Weights of a small GPT-style language model, trained from scratch on English Wikipedia.
Architecture: RMSNorm before each block, rotary positions, no biases in attention or MLP, tied embeddings.
Each number is 128 + 24 x the weight over its row's rms, rounded and kept within 0 to 255. Layers, rows and columns count from 0. Numbers have three digits each. The size before them is the row's rms in percent of the matrix's.

# layer 8 attention key, 384x192, rms 0.0443, rows 164-191, columns 64-127
129:143127128101132120093163097167136126132085125148154121132168167113133113132118126172103145109093108186193093106122141124115141144117098100147115123107087136141100116147137191169166117141111089
128:131116121154076129110113141077125133109147169154120179136133130147122144128100130126132101167142086128136158123121179116124113115125139155134107098165110126163116124142157115123139141099157150
132:145129133135140115125098094126128143164116111087123137145171167139113090147120119108111114087107131098123106123113128083159083136109123106147090118110124098126133146068156076127109122161137143
134:145125132140159088143122096113145098117108128098152122140130125152160099164111103135142131111125117105176143128138094149157113082119149126124145135111106104123118148202134090170122138163107131
124:126154145116140117103172080159088110139121121127119159144107118146147112105182099153151134104137098103142119128090103131179147158131135169130160099126114136121116125158144100127159119115157109
123:161131107141131168187136157145161143128112155157145136110124105103170111113122141129169107148182124111086099137156102139087133140105122114130139109139117096090180138090125145079116150098095101
120:112120088154185110092162115136097137136091087152112131151179131109105159111115108140138134118135124146134113123092139131154103139115120129106152115131120128163108114134105134131151138123110113
128:100147129113074125134143093107123130147125077176121101178105135157172076130114103108131155142153128127126122114164101136117090115154097161121143136108155140099135163083148167120150154128122114
129:116099088135119148122127071101071107144116148135123158120116130130173140118082094122136137126112127096110118117145133127112135130113156125149106154126140118139169098109109148148146160122150135
127:141141146143129144136172102104143136109135119140145068121132101122163107145159148139144082124112125162123103076148111122161113139156123129137148110103111111127144146112158090143081127151137126
126:149154146143106108110115102148146129073141123134102114113104157169131153092131137159132156088076136094104090122166105124118172149123127137089154153127130132159125119131144142145135118103115152
134:125119128122158109144153115141098074145122147126103127129118133154141137138164186119100158126101132123122130151128144180122137112129078118116138117109128037205152113110125135137150152127125089
127:147126145142123128118103076132100162088136131123127151120128112125110088111142100112151085137135111156112154109136127120142093127171180169105191149077160082127117127133117131125172149113114143
126:098112137109145099115186159139172105134135147154140108130117179119113128156088163113161161124124103145102149121153125123136130122156125180125165147158120154156153117114106163128058134121108161
128:107134130180122108140118129118144135118153104093100170096117135088132118152106148134145086154116083091152094123111158165107141144122097117110139163143089148116175164131166131139155081122151123
140:147128140074117114164135148115122141105096131099111135089103122045136111082079133105136137159148122154126097163162155114084131139112141122127131158109121081151148132097090188148113079104141135
135:140128152129120102149126138096073120097119085099105156127111167138143130134127126158089180117130106118132130148140195129118127118107152181126089087148104100128101140091123140131103119132089174
119:145184163139157058163148097125115091118153122139137071114099119141142131127101140158111153126150135095157153145134118114124115131110141138104114102153162166155134116099102149144114128123159147
130:179118075126169160153122134093105065129143141135099108161139127133111140096141138135099132114127107173096139166137151140084157118147116107115112143113131142166172107154130129138149092110124155
132:145117120121148143165119099163136124108121130115128068150090139125112163083152101098061103156124113132130117122119088126119123141099115147128149121175127090120144152092118117116170122135124154
130:089083134096175117123112153115125152139115089090095127136114118169135081128126127183118119119098141142110096115125144122153134161120160113137094161103111136105085144156151177089171095134167116
119:149133136151120130126141104107128146088142128137080108172113119151114130139130169174125097096092121116169144130140090118099143141114119162127153109121129131131129117156105143146181098147191140
128:148130118147106133158128132113132107137118142127133125128159129128127092147132172097156113136112099120137144094122171148128105158175133121121144109174156133156104148095100133152180109122116121
128:078125150115140126119113121142125113122169116136132120134133131136125088141114112122105135176136119120103122104108099112110121114110103148108104144110115150155101086108092066133145137158182129
130:138120106124117111144126136142105123149132118133125123121101156158111132137155073103081165124110069097149152073151118160095130165102109137169170100127116096119136111137177094105134093105136149
125:097120152150126120153134128134064119099106123155130164154149132128181132105137101167140148103125141143079143130143084129200094103147157140117125088066118112090157140134135125079111164146143104
126:133146138130104125135123134143153137132144141113146153088147139142108142106132103139120140111136157120176151128199121119101081118158108145110119129116088141176124103091150093114159114182164141
128:141151116126115130135092139128099111098119120104140162090122105146114085147156135083113156138127113112098151117121110109152130111145091113126132167135134109130144128105119115119121124109170131
# layer 8 attention query, 384x192, rms 0.0442, rows 165-191, columns 64-127
132:105123134143067129099149160148077123149118145107177156108108140107144156095098129155115135147125134116147122141102144123104125131096119094121104140143122110116094190119152140117116123156110139
135:108119146150157106171093133087143152149115076109104152154186124124098142103125102176136113122131150092104115111110160135108115124130127142127098107132139123111168150112126107119171082156105141
136:163121098130149127137138149122167094161123115103148092133165110147108124120148125101090124113097085106140157108147143136141132131142181108151118138136115113119156150089131103140123112151126143
124:111106152142120161128124101128114151167130106090117160144121165130147122147175116125135166102129099139165152120136153119176135140100127132147138166136111148130104119169121117129143084142077135
121:104114093119100160186177131132134142115126153154093172128146153142137181104117117147122093102104127144103136125102139105122154131142101141134133099146166143119115079123134144131085137125098124
123:113115125126131139132121093107143156117146094147139118137160130098128120126162150107163140107145127120097112112151115144138113113105105117148163136178189126165140126201112103146135135181083141
126:112148076130131189120092090142105153153082116149095153195123151173138098074095135101126143097145148121112120114103129133159122134162132109091115159123140101120107089095113192187166100162116144
130:113157101124104094140126141088144102117127139151144154139089114116120133124121122122127129112099114098111147146147123151148119119127149094107156106182135150123159069097099134154109164139127135
125:135131091141127162092130091138119158090147097109129127149140109124134129148114114104135149111125140129153126087153132108114111124151141141118122123106125121095161157116115117123145158120104124
126:146125142168134096111119113153137139113175098161138167142078086169145131136161171108118138115082143110101074129134114144159120120116138129105153149134128125096103083120128142122140137145154133
139:126172105179129090154141143116152098150155135117113134121104098142113137138139149135117114124098170132133153128123108182144164115178140128154142156080144131162159120113107124109086138139133112
126:135131137159114091107104104129119150110137137088148142145111135088139128136121132137076138138167060145108149112145137136127098099155119119125123154100101149127108131161122112137113134122103158
131:093122143137151129099153094146080104121123106164161154138112134117121129132119155166106117148153118167094139082121136119131123125158132074181095114163106142133164115106124143106113131158159155
129:133157119107124126134112129128134118146115136120126150085109109135143079122151130155067100132148074103115098150156084108125122162082128138110150080123125153122129139144108137138124131150089109
137:132130139105100151120128139168086124113124127170105134129106105097125103117078099101133121107153113177103076123152126149115128134134124139100130078166125166127124091116074142165095136098117149
138:106113148143166114101113150101114146166146129131108126134124146171137163086107123132100117122123121111154122142101125163145158096146166135114127107129100132119117115102134130122142115129119146
122:152075103122123123130151115149115122154157099131138136156076110132103140126131153161148162142150127105151108101086110097102139150124117159088160116111128133143149121136131189134122169120178115
129:139150090128155119112141131110128120106143156109137150131101071139123122103114100104165091108160149132143105147110112132144147152124120162105146112135111145139157108116087164149141135096138129
137:110139109104137148148078129141134143107102143116135110144107122105091167141170160128090143126137151107090145142118126125086092114123145157170173123150107081100156116142138129149134149087092158
133:107117178150160112128113141126169160153151125082096129129114129143160121103124153156137109112106162149091121134130129172138171134109157097110149136127142096163107150189119166150148140130180097
123:115117164128151135119101129080122143115092121101163128137111122141118103150150133131127133090111124109136141091149128107127156109159160142150182103124101107100162162171108147149166116147140140
122:080130054156106142150128149124146127144123124126111151118156122111113109123073121115117153137135130130175111143072137095117137172172099120124136136155124142128121101161069105128130122126131115
124:093096125131135123104107095157139163134147119106147130169135107110075130143149102155098118179136071143097175154128097111107103167149116087129143111107139096119104127152098101118134135145151169
133:104149105107146152192106109135127120155125074131143125161134156142141125153100124162125165097125117139101126118112103153090146133117119148124200129103132112128078129100151145094120142081119146
125:151128152159138152119134121109115146161178118146137136126176132116148129119140131124115126090113145127146186143131078082160069101084153138138142149097146082135090112135151154127143145149121123
127:135109123142102154130116097138145119144130138140169096130117075119142102130130079154126162138138149092152133130136127167089074135158115151115094103121130147131155092114176108094164131142139107
134:105110087116131126131087153102150125144136118130117130091135168143106124098096149127161108146141117145145139111121121096128150168118147134084143134095110118098126119137123130113085087096133098
# layer 8 attention value, 384x192, rms 0.05, rows 96-175, columns 64-127
130:106093155108176097116123114112136129113100126121173072151143080142116133117152140143159162114132103130105120113090158159130153120116128120117103151124165124134168110124103128118087121162109181
125:128083128083097135103129119124167118085144159140155116127130152178130117084119116129114139100125142145100167149136103184165157156096179087108119137124192120099117152154121136139124117123159162
131:124139082102132080140172125118110072104132123125118140125127108169137113119118118169143162125108119136127121136131109150098117112128134115131148142125113119121134133083128170092176119110123163
126:143132116151120148085132139119135131148114125130107084080127082162127100166132132135118162101119059167146118131169141142144095118118092158113102123120121170144132081101123088153173145138077152
127:081134117101078089127124095144175131121141125100122110145112102078135114166133132139127077166077076123159105135100121145162144112083157121136112112112139122150180121128108128110099156109132137
128:136118124121125112107094132120128096104077106122113081129121107114109114195146147105122135084110165125118139134150088065179145117115133117107096098141083107132107094154109100131138128124107101
127:118129083114153147145130147116140127122126145084128118124161127155129086152170099133100166082121116133172136110134159090121115137101133135141147181152116123137138133118108153102091144115150136
124:089157083126144156130141110095100106141110108167111084146138125100097090111156110142140118100147137147126130154090134149083148120112151130141150160159110141130144128122158160153143134143100111
130:086110128120111129118164132133142114123102162152118147144137158097083131136129151123151102125132166112098140117140106096118122129135104137111104089068117147139120125113119117084172158072133131
125:134136157095133176117169135112129190098109116145117100180126121086148190144111118137146125094102105066104174096148098139104109100116143154155095129161121140177123126133085135090119165106113111
128:144166135183141101134132117085129098060135155160139164120141159126106113106195101129120151164144118135122093163103133105148122171133150108154117129117158129106135137136144087114153137139136127
125:152127139158073204138107132166111127130141157105091107144111135105139106118139134143155129124168131127124111111126130110146128161098133100127146124164104154106108169174136144158123100146088162
133:111127150132123135151131136076141163094121102113124189162149116074118177119170099169111121112113134162091096124114111116095123145141155135163130146123126139112135082164121156166129148133137126
123:144123147104163082172162126105190140131128135116117148159126095145137125137135175092136153140127150143120148167130133161131085145118170126140123120142105090090157094134190112159170134144121117
126:115145137148131113127142132133145143092099093145104113097095146102152094147111057130103106102116123131153160139084089160167165185117130113113117155159130110123168134083100109094160136079141148
132:133107152143120154172158139127154099120134140101138128118145159132124131123141108072100113095132119130117196130153114133105101112163141091136140136115132138115114095120163153149148082136128110
121:093109110189082135140161141113110112169166137131141092123137105109126128076102113109097115119122150128114106100081163122120125119128145104152130099101096102115155166116088113149134116201146113
132:098127138138147086152148099111137105131099116151087123131136101105159099140108148195136120139113156134097086134090150121153110102150114138104093132149134128139167126110157101129115101078157116
124:138138129105149089110084133098149114135172160095177101135137123105159169158120126135161163072115119114120106090116120140098103164109131175100139119136135124132107124099130111128108127135130099
127:140109102137110167107115154121121099113130099114148103140138087155110136142147170172150083174156117122139133163126112137166078129082112086171128120097105136132115129137110127150104152145132167
128:102132117164162104105116194121136128071106153136091151104106115127130142162133120146146113125116117121165122116121097140117171155092138118141133113143141119131117129146085153130169120175122122
124:130155154126062129170146093108128117121143084113081149133122130139130129132159129114134133144114154103114118113158147091125107120127154132118126115112092120123109138083134141136141106107090142
131:136131065119119103160123087114098151090162109139123100123142120158119120169053134117153108158126136156123119173127064143135135109141155121098153078150095118136085131150096134093102105159142149
124:115125141145114144110125151134141098127104075137189143150122095143128109111116137167127118100127134086103077110131175145096100104129136125088110132139125080131138126143117120120080126126147128
128:109160141141118102111131145147117115149100111165147080098152092116103137137144113185114110123130169118120143131131170110167123133126138156146139131139158112144158125141129147145131106135125163
128:135138083135157120066109113112142119131112108124118151137114144077138123134111118160164161158089147123119102116163111126101105115121214116157125102151143091114126122150108161130153113160108143
125:127129081102142136171072121154082115152129091149104109091144198095082128142130161156153114143139132147139126138152118171105110118119152139148151131108146108131115142133137087192148182127127153
128:128144150110125126126132090151104149144129129130099066092129115123146135099165131106085176135160106129117149113140114155154078108130158073165140124139153131188138163139125116140091137125124113
127:084191101129127134081127144114177161080154138107134160144138119127100125127102171126117150137126153146129147094101164144158144167121157129082174151125149092128131141137120105146096134138123127
124:121077132121150162126156129138086073127126100120094159171099120141123113135138202140108144127157176107100129103149115131096115153157133140124108160123122112114113126147094164110136078126105140
127:148125135170117106144113148098114156122142120130107162106089162125108166158138145161126147102167131139146146122079193150133142139124134132130109128083090136116124149101140152183111132134127153
122:148118105135131130119132112125091166131167156131136159122097171122119143140128124154129128131136126121106101113140107120134135145107132163110145106130156132106201155176088113171135164089106147
132:101137087157152136167076147159113155141113116131159058134105094111107177146140110134131140110138155160119140127126126097145118155157133085084109125157140094119135086108130144151126115122114142
133:142118120137110102153153107097134151111136172101165154138086128116156131133111124166126102085182116172130142126132135142096131135114127108134146118111127141163097131100103091102163080117125107
127:117119120085102107128160112127114115107156116144105096129175150151131190116149154137148113125110122108114118116149188123126103153096117110155140086151123143130129141127137120112119115148141103
133:119102131180111137121173139119121167172143132147166100148118131165125148112136150092130117095092134137120132142136134175174102122107128091149125164127128169127130132131127092126133144146107180
130:133112096083142108115125147116149107136113175128110138148140182113134110100121136137114158144154113146139145133122147108137145105145169084132138132133124111146173141109148112108124072101106128
124:147136174106115078130140106126120118129174136137129108174112085111125102090137136090117124122102150145185171094105122091107154131116086130143130126115158122083113157142119121154103182138115121
125:131141111153158140083179110149085118133138139083127170117106114161177125176168148175106114134128127126124087117125132054125140151132145125143162114132133142118120142093140158156113123159110122
127:130124113115124110136156095151155129109113103121128176150176156105131129121169163109189135142134110074167149149111115095090148081131138150109128089155130146154105144159132137098087117124139157
126:150111164077130161128105098126117142126123127137152110101104113125124149152137137115114112111132147083113107107129117155138119173129113080099139124111114080062088126109122117121116085121107197
123:093130121132091098123143160118115104146134092105147166144122134139130106092118139128127132129092122167115142164150125129152101143151106126107108155147105164090098154090148113122137150153138131
131:139090106147104168144135070156150098114110104142165150098131131097156157096172120127099126134144116139100125106141072144180137117148111134137134090155102148113120105087155136147134113133121123
123:139082102132074112144135139166121116101112179131114146163146117169138123179171099143148131129112111133121119103132147093164127120132135134125106169106152118116118134119146135147114111128103121
128:106143070093114112142123116140128114120164130121091146134130132152170174125146160148147118095136155163143142055114145131130124085137122094157149143111116170111159105140086108083151118142138114
127:106135110161102133093091130151112138146136151140135135125130086139126146147134146139151147164123127091084133116107060122110141128130166141133157158152155141113142118127135094088139132099137106
122:122147094079134117058150161125135103116081171106127125147097102105134114130115076093149123096113158114100158092162114125119104155156113081142138114124129137127118140115137107143141138135164143
125:082092123141131145152114114138094113108092140105087159085112103098118162143136175061131161094091109136139168111120123130118141132106102159121150158109161098102099134144160109121113139145108155
121:143092075148159140146149111137119133131100160101106148078124135100149162084082144125117109150145130079157149113096157114120139101150120137138159142117139133115113102140119085137142148159132138
126:135144083143134131112163161147146145132108088106161127087139102116094147114096121116154130141085106133104138118131148086159145109110119134092170128130137101136134150148147179098159118138133122
131:101141135140101164122136123121138140083088095149144103173126142133119132162122123120118116091104084113156137111124137097123144187133138114147105140090160092122087106089091103128132119118154165
131:145138134077124137129113154144114120138133098164160177103177127112149143097111152150150105139150151089175144193136139146178118132095110093128103123093133166126116106099137117148124141135152130
126:142147102111136080132112122160132119163123083102168112149108115122141115155136138154163110128145141133173113082146089141088160131111111151134066107136123125121182144136127088125162132138107136
127:093196104129134096110129118146153109114172133076145182099115120178166173115112129156101132077126135120126141145135142085119112094132098093167092131112079108156115110135071176146128110152150189
123:124117154102148094117131128115096133128142141112131072133202166095157146129159097110150109147098154076160078125119117172104082136172105140126143147126111100123137123172140148130098114140127185
126:110105136127111141120136153113112121102201114104106131124157121145145120153115101078155097131163165165159080087098137113116129140094087119101107167156148120181160111088104116112157114150129170
130:129139116145129115113122110203129139107118168080096103101109092145178104108106127123132127076140133091115118150134124108111107117168133145148152117133092125153123117142185115150070173089125176
126:102151135191153163122129104134124086115090118147132113142115150140119174103095147102107088129094121142147132083117132113130148147079110119110167120143124129112140130133140132102120150106158142
123:157135102116095138142126179116155101117164143176161133167122130112135087134186103131111106100124141137140118090152133137135138093098144130117158136130117117165100112134076134143167137102144130
119:148122136122117149151167117164148135143135110141108152151127132150118151127107093125099153130151133143176142141136165140133116117122202142075152127119144114102148130117076108130119138189150132
130:131113138107147150125102119135146169130139100145151154128158147135142144158109096166111172154119138121120128096109129113107122139108125142096123128095137111108119108118137127148127099136126168
120:154155161144121097123107122140178162112092129129128142098115107087135109130133129105099146164146099126158153087148127153107123105152150089145146095169116117122126131150129122113114134136122155
122:097143107152171139103135119116114138149109104157131105089136127146142071164086123111134098164127144115109200100138115124115124140129131132126127145154128154075104111106126155140098128123148130
132:116159129152118130148142100120127123095163113131130143129192115112165106113134124138129122083104117117123150126170173149166089156119137137137098147164166121177148153141147128144159091092072138
126:186128101130151104124122142120084180156126111115101136165145091119101150128114134159132089100124119170095155101125121151150134127122120138091098118134128107103102127082132129158118139097135130
128:168142107136112136135135107147111145114134141100124133101114093162099145129099128176130138147095103130139125141096145106135134126146107165133097157132140127092138099136151092139121081176108091
127:140122144139114106144121111120099116118143121090128123120132162091141123127108152150133109122097105163101110149187154125155132152126175104106130166139178118121128111109136104102115157139110102
126:103117154135154133105103138167110175139129169154139119162096125156150104167154137090146102150143120119139091140141159161086122132141117134111181129136108106116085095078112087132127128171125142
128:167124116102117093107143161092088121135134102129105144130151157143104111108155136103146139150126119139130125072147172117121153119153141075124112099105118125112151134158148117137145127149089130
132:150196131139107141130139118107124095130108143087126121169112134153087113100109094081136096129084112143110140113115071122126144092080147126150126135093116133133120096166122131114103066119097144
137:089108139119155135145104128151136095089111144099126129119144120132135147135112157142161084153132127116100173111150188141129094109176115149143095138114139119098194141142150149103154126152123154
128:136124096089135158115178117126127153136130131142117117138122164120117137131117148157077113150076116097134118145133114072112092185122091092153131120096149123146131154126134127194076117068159136
127:138123058129090145131133136098163098095138132104114083134091161096155158139111158135115153121138113151115108110114137155121128088142063121136117118108112177108090116122110089116082142130090140
129:118110131130110055139152111142131107130149145137123156158192099120089158119153098119158161128134102147085134125102135132114117150100140089156101127137125102100092101093132146109144110114076161
125:128116153166145102128087079103153119145101122124132109127122130128161136146094127129151130138146087105123122127162117182139142116166140118098127098118120127125087100137159147125134134157144101
130:141159142167163118165123119134116156114133168148128112118121105137140116146104149105087126123087167123130131111144154187139126083105148111200167160110121184139125121100110097113112030165104158
123:134128111141150101180108110119143150147111105125139107111098164154190168124151085119166115136078141147121149123090182106124152120128108120097160149133108159168091123112146107128111156115120141
127:117125090147131151138096141141130146155117137099137123163163144140128164114117107133143127170111129085173101162119099161105132150147104109119135112100149123159124174123092182103147132084084118
135:117144150098087122147127144109073110132097148105140167103121122190170159139107113130128138146149151107124093096114142165139125153106097115118154089124169143109158148126114110165086167120110149
124:115136117122166134118138141125103102135136112145119160099129137087075147147100096140171145122166157126129115151121102130132133104212140140125156126143098171092116106121120131118101097124159157
# layer 8 attention output (transposed), 384x192, rms 0.0574, rows 96-174, columns 64-127
137:097112141140125108113111101115147116099112098126168099141084095167163149164117106142093121161101118148120160128112137136132117168119153119137138111115117127117146152095085165137163179167131117
130:074136117095150140121156157142163156095139158087137137132132105092099105078170125105157131131135139167100099138119119140144199138133113165121111104130126112131128169138111098077105138109135103
133:142187174107176126120151156177143135126157146146138117137160096131126098123131160136114128149100122128129138159152129125106074125138147148128106086154134121134068113154170114145145118145103150
131:123147127120110114143152113152118140097121135097164136162110138153150145139113142161111079134149174135130112134129159146094151131133136097105224128128100097110128158098144138145162093118105135
129:103165075097096120126109128110109119128136102098113149110140127162112093141168130084117135122121127141153132127094169144133128125106159130078129121129135183166124103142121164107109120150101122
124:114099115133096116134115131150190105138117150134113129149133114104108145188121178111131114119097137097145100099138054140129169099112110122113144146121144142173148124118124086148164112157139125
130:130132153143126090129139078120085124079157093113131134088146135178135110144127105147135139111144111099158140151119103104179143136133120132101108153112182133151117071128094089161112113104127140
135:130154105117139170176050093115132097120111118182137146143118115094109140111115141141117149156145128122154166130111149136067100153124113133119130118106159139162154148129125062138131111141122120
131:176083084094138152110142152131137145143158143151141093109131100161125130127176116159084109109149153107157156158146130158147138113158127182122150101141141128126128096110147118109143139111119169
132:162092142147124143142119126171126198100138158149136146122169178094138199114132162148194100143098126122090141157102115123119132153105116162129154092139143106135110113098142092147102174168172132
129:138109110145150119172122135099176083075133119145127097101136148121144124103178134152127126118156136097123137155101153076111116121122131125134134066137146129132130121142125126131152102131101148
126:142140122139095132140135155138146091107164176131132110161109126155093137106098115142110127113155143160142112113140135083158112145127119169128151141125130145095098134150134061151122092073109105
134:125056182165162121096131117160129111131145100149138133129129178062111139148162135098133138105082099175116127102142126105155135163156126101153165128149159113166147083145122135124104146160080130
128:156141128122098126145114104115114115126122077116109107132136171137138137128136140086099138109120116158139166139133148074125090108128176132134094163193138170112138121116197120142135140153167119
131:110113124122127129093141153135155121097110105162084146127175140137116189094145124151116129124090094151147098160163154141119131120109112165103170136134109140142142103085113126117127093128115096
137:103132114126105105125160134117138080118123116087085099123121098164102141088127111146161106120130114109105129103125109159110128080133132104103157142146201158090113159148179142143108091135141106
126:162150134146108121131108120154124181157120128116160093172102103120105151110132134109108132176122152171126131070113115122115162123090118152113074138110129132094117082138153142140130138122149100
133:159122092111124131140151087141116161151177132147094149138179123121151149118137103118116129093073139121131112155152149111148087130137166086124163117111127109151151156113161135124131139130108089
130:114124132129164101162164122111135140138095082088162171140126127115122139136151121145139139138150125131099104135151119121151101127087105149090120098123078158117144155127139144140141152119112096
130:118125099160138136147152174127137128131106140111162137156107115127097127135127132142141121116169108095157141120081153084139119110139096113142132124102113130145179114120114127118123144150127112
132:120111152131121101124110107149120124142150173093138141104062117134146117077157167156092145140136161151132146135142185120103104135118119153133145121131143133142103156119104094079087120166106097
128:124152126139130125109140105106131085162119107108111128155134143127102100141140157119118104141122137093107166081137118143126147136100080142123145125156109125143144121109167119197113135121149148
137:134137095166134087154133164115128094135156128165111102141154118143129143181107151118159118158143127150124144099132131132113146134099120106100153109130080172146103102088135113099116170130101114
130:103117094111123091103153127115115136143092101163090140151149131142138150104075163118145147154162147130114113149097154110122128131111169153137133116158173103148158150095103141106102126129078080
140:124126144125140097134083121145147131121123130152147120115155131154064146112142105145099119140134139142130118143184116177143146171122172162151133137144149138115113125110106142125166092129111158
132:136080113144141089126108126130150196086140152134125124139102146134165115152090132103099162145109152094181109144141169102140125116067113113132129099099081154130115122126144129127130111133173133
129:118117166115149140131109154100104104143122119141110109153117147127115097123120119176158144134103176101135125108106103142151129156123130111115158146139135132131089101150109112074125130146134170
131:117108096124126086171107114138154111152130122099140126158173138153136124134114187105140120102162130140127156135150169142125095105174142137135124133145060156133128119108138136161080125110140117
128:131152103071137161141121095132079117087142125115142125107114152155129176126135138162099177127145148122137150129112100121126122148141124120145147110103153109173133135091129091150136119137080125
129:141139158119141112077102112132144197116176113133136154111119128124104118081116135127099121154117159141110120135143155103136106153140090122075157154111124145073154139146137082118117147126083153
131:134102129095163128126135128112153133106138138125160123132089096122134134130130138108117134151182113161108126131165123131153118065125155135117153124102131133145142120117127095142133159136121154
123:126152154136111135133152150151115135114170135124156120138107143122180084129129122159141124132125117151130156064141102120157100117108138115104129073132164115158126146125128132147152124078122137
136:121142074137121121136128152140132163129130131101140194098159130091121138137136084101087089170122119150155147100120134126100111159164088134102180175138151148152096133131133129094147111117150136
127:128099133131114120142148166132146115122141097150102124105090113120125136152138155157120150116110086098181132105126143119126138173128124172116115125118153138069080124127139135099134119132139149
133:087124145116105123101118113115156118159140123090169174117127118112079201138119096165140121128132202094115143087105114107152127143139132100110115116125114153068095167101160125178133116147151120
139:184159122127097151114165125119125139120116121106139183159121147135110125055128133135141111061158096098144164104133132124100101122100113155129177130135142164081155099139112116093160168145134109
137:104111136131167129150059132122132128112117157045148119110126160146074131145112104143098090087100158093109106125148120126153172127099161147116092153120118111159130122130168073115126103099136152
125:145128158124097107162110151121102138109168119134115108123139133141105080058123141125117137162133090173120111102146132153102153103147129150124103128117165134125132113099087186158126103143111134
131:154099129168169140101130144149107141137117161121143137117152116160088145133153148105141112192118147100090062139142138114125104112115132094156143125119180129117084128135141124123137140101166090
129:121098093095142124149122092149125133094129114140117119119127082177102097127142124112086129163093109143115142137085121122155103159113103107126138114129083139150070140140124121150100117130119088
139:161127096129133102132169091106117121144173121122146126097116129126075124123138150112124124140132133112136138109137154144112127122118138135095121117170123121138130105113142122175124165127109180
130:210113160147126154101102140134118076100122079095136104138118122115167147120129114131140153085154144084136117117145126156153192137096121110152139116137139096104146158148140102159118115115156125
138:151123106161120117131143078171129135115100156116134111141117119118141119096138099122166136122112139141149119162142102120163124090171114132155169109114133147194102152132086168142155120104145143
129:139119130140098137133141123138141126109144143129100118141148133147159115136179113134103111134112095131090147120138121095168138085145162132107083144144130092091135155113096102200121158117072098
127:122160146143141096113088152133177130151121135079159148117131128152112096106139164089134135129093177117182112109096126111108151139091110084138086091115129147116162142079140120111156132095148153
132:107123094158126123102105121139114163114104153141114112141136135103141098143113137105117123139143150159159181143114079153124126131146108100160075076109137144088154096166093107144134087106144065
127:145150104111106124093134108163106110137116145142121102104144148142171120164159131109137104141147129091114101155117130153143085125131095174113154092089141101137156114122097138128086112167131128
130:131115141140124114128134121124099125076152117103111134118139103136092143169128155141089173165163093150118162145122135150137109143130101107103144170114157115117211113172149140134180147172149146
127:144082141145134123125098097127100137107130140151136083133099160158129080095107151145083175116128128158125103107084132126120120090132132151119155124109130128124137122141162164165164106113140160
129:112102108126102097127125078143136136142097133122138155123120080133120155145121146190166177144105152173123128142138101119105137117135131167124091159141092118148113096184142121108117178137128125
138:139177130126098088112143112116075162114135111118125120148139140104125120145177164144093117097143126130101128136125178113144185121138119128164143123184153135124102141109116157162105089100157170
136:152128105112100134134156157103139104088106127134116112134170101088123176110106153122087123132149143148182123132112133079151124105118172149168087155164140130121149140123115156115154120146146111
129:137122096125138110139130135158117136103156110091164144054120126146116110129066124151162078075101115139157116149118121117139113113098131117153122109127118145107143088137113146157123109151118135
129:135160143145149155086118129149133142145146064104132134109073131155164171143148132110122139135126105077156132164104090129128147084146152136116084122150103138114147129162104124147112116145082157
124:129097159112103147116074167102103115112140105140128094181145112127101135143133126189129133118117127149120081090152154153109118125152121142143140081094087150093131129129150082125111116138101122
129:171146153148100125111104131120124117079173129135101168118105114110134140118114132127165116159118141076115104122126169144111160129126106112118095146154101113158163109111151133168171128083088109
133:154113152088132150111109093132173162150108106130122130150146108166157072123111088089122088163161174103137160094122103131139109125122152128122155142117162159084135092137117144126104156138107127
134:134161148180106144137129123133126089139084134133173101103169107094124156131141165120104183081103091103149155110122106124088109116148099145121145149150122175136151127136121191157167136102139132
128:097127152125090128150070126115149137095149158116133176090175151150129129112155150146134131131129147103165101133152121133164156131111097087072112134124125127146135102136105123130149177147131096
127:054138190133112125109153151130143127139147151131107143119118155122103188131089124108130136158129122151119153132116082137151098094139126151134148101168138108116177124105184169113109096148155158
140:103125133129122097138127127133143124169118154131080117161124141142125103054124130151092146168117149111082107142151150106149120167182145112116065143125140102161108156143129114115126158131148154
126:166132125150157150156091171100121141113145152130170169161126139143104139104159121122077156103135115132086139101132086101157099119146111109138106146180112116124116116109144162152111125141101137
125:112158153114109115141121119136121115133135134093135129096106115139158103166113128169153139124108128148101162092083160146152093137108175148132120155160120175100156129098111124124166120102085094
138:103118150120122122172136120125077179126138135141128103160111128108110106144066130101105124084117130107100166107133117169132120137131135135059124113176148104112132169166094121117126086085109102
131:123125126110149106156105138116122121140113106105118143160120116088083165127118157170129147149139122133137114116124190117146133115112135119130082107168145159134112119121088161190104140128173124
130:173105138137106157140149144143156153155158170111164112151155103121172150131157156110114145180162130161137136112094128160104125151136085112143161142127113162121161117167097157124128074121137130
125:161144107072106080141098137099109121157152121144097165098115119143155152134105171113093090078146136130155133112158095096138155112123150113143129131119155067139146160164128119115140143100150156
129:160152155151075139122113152117116099132141128158148133116108192135143129103143086059149069118138143177115097108108142124126098146136130136134080113113103073145131130111110123126107155163159156
126:146124176118098173126096133130148118156128108123108116103147107120107098164118128149161138114131172127105124136130119058137114101134117128100117119102165109105148105129120145150132144150129098
139:121140165105124136123152113139133111129109115130134110131124147093133156130082102107112157133097133140150123127080111174167119119071060151112170108132104121132107108116053154143092144171135150
138:160102155121139120112117125115119113111085110120115167171120126120112168175110113088117141164150112117138125076119159119146143124162164130160145074140117116106140186112114123149124147120112147
130:120087073138097121144106146109135126121139113113114140138160099143135171152112134111162100146092141148124113107100145147119100119164133175149128152094147109111113117147125095145155097125134111
135:147119076094126141151132113133101158147101163102132115084102137132177127113149127143138106133117129111155088030106135115096100104098112117137109095141121116152146124114119074164151101141122140
133:095133137101104098129108127166130121132136150137168113131133146143122143076116079115122114156127100122093107134124150107096115140148110115120100144132117138142112124082133100128083145151094145
135:159087092120093121083118128089102119168153176151151170096126145125115137150092135109154118130136129128119157102151128140082084074123132148132136120137139140128105162122100142123114123115162137
131:113112131169127143164118174135097142105142132100147137165087130124094140161148137110167151158073120118169155162138161148149146152083169150108084124116119139128172121154116119112162072129144165
126:127160125136146115139151113127138116131097142115152150113101146149170141120108119108099158154109098136125126140145125121143147099156129119118151123084104127103121130158163165086155125100120111
131:131129150166133090101115094077117091140103095123083117110155115154162163108142131144119090147119133112119121128183099148116106114125105137130150119115119121134124125125111105107084133106131141
138:119086139126125160121170118146133126148127093122129093151150093183130135100100133119149145133120157113130122106081132120133124129141154111135113133098132120114152080149102133135117149104134134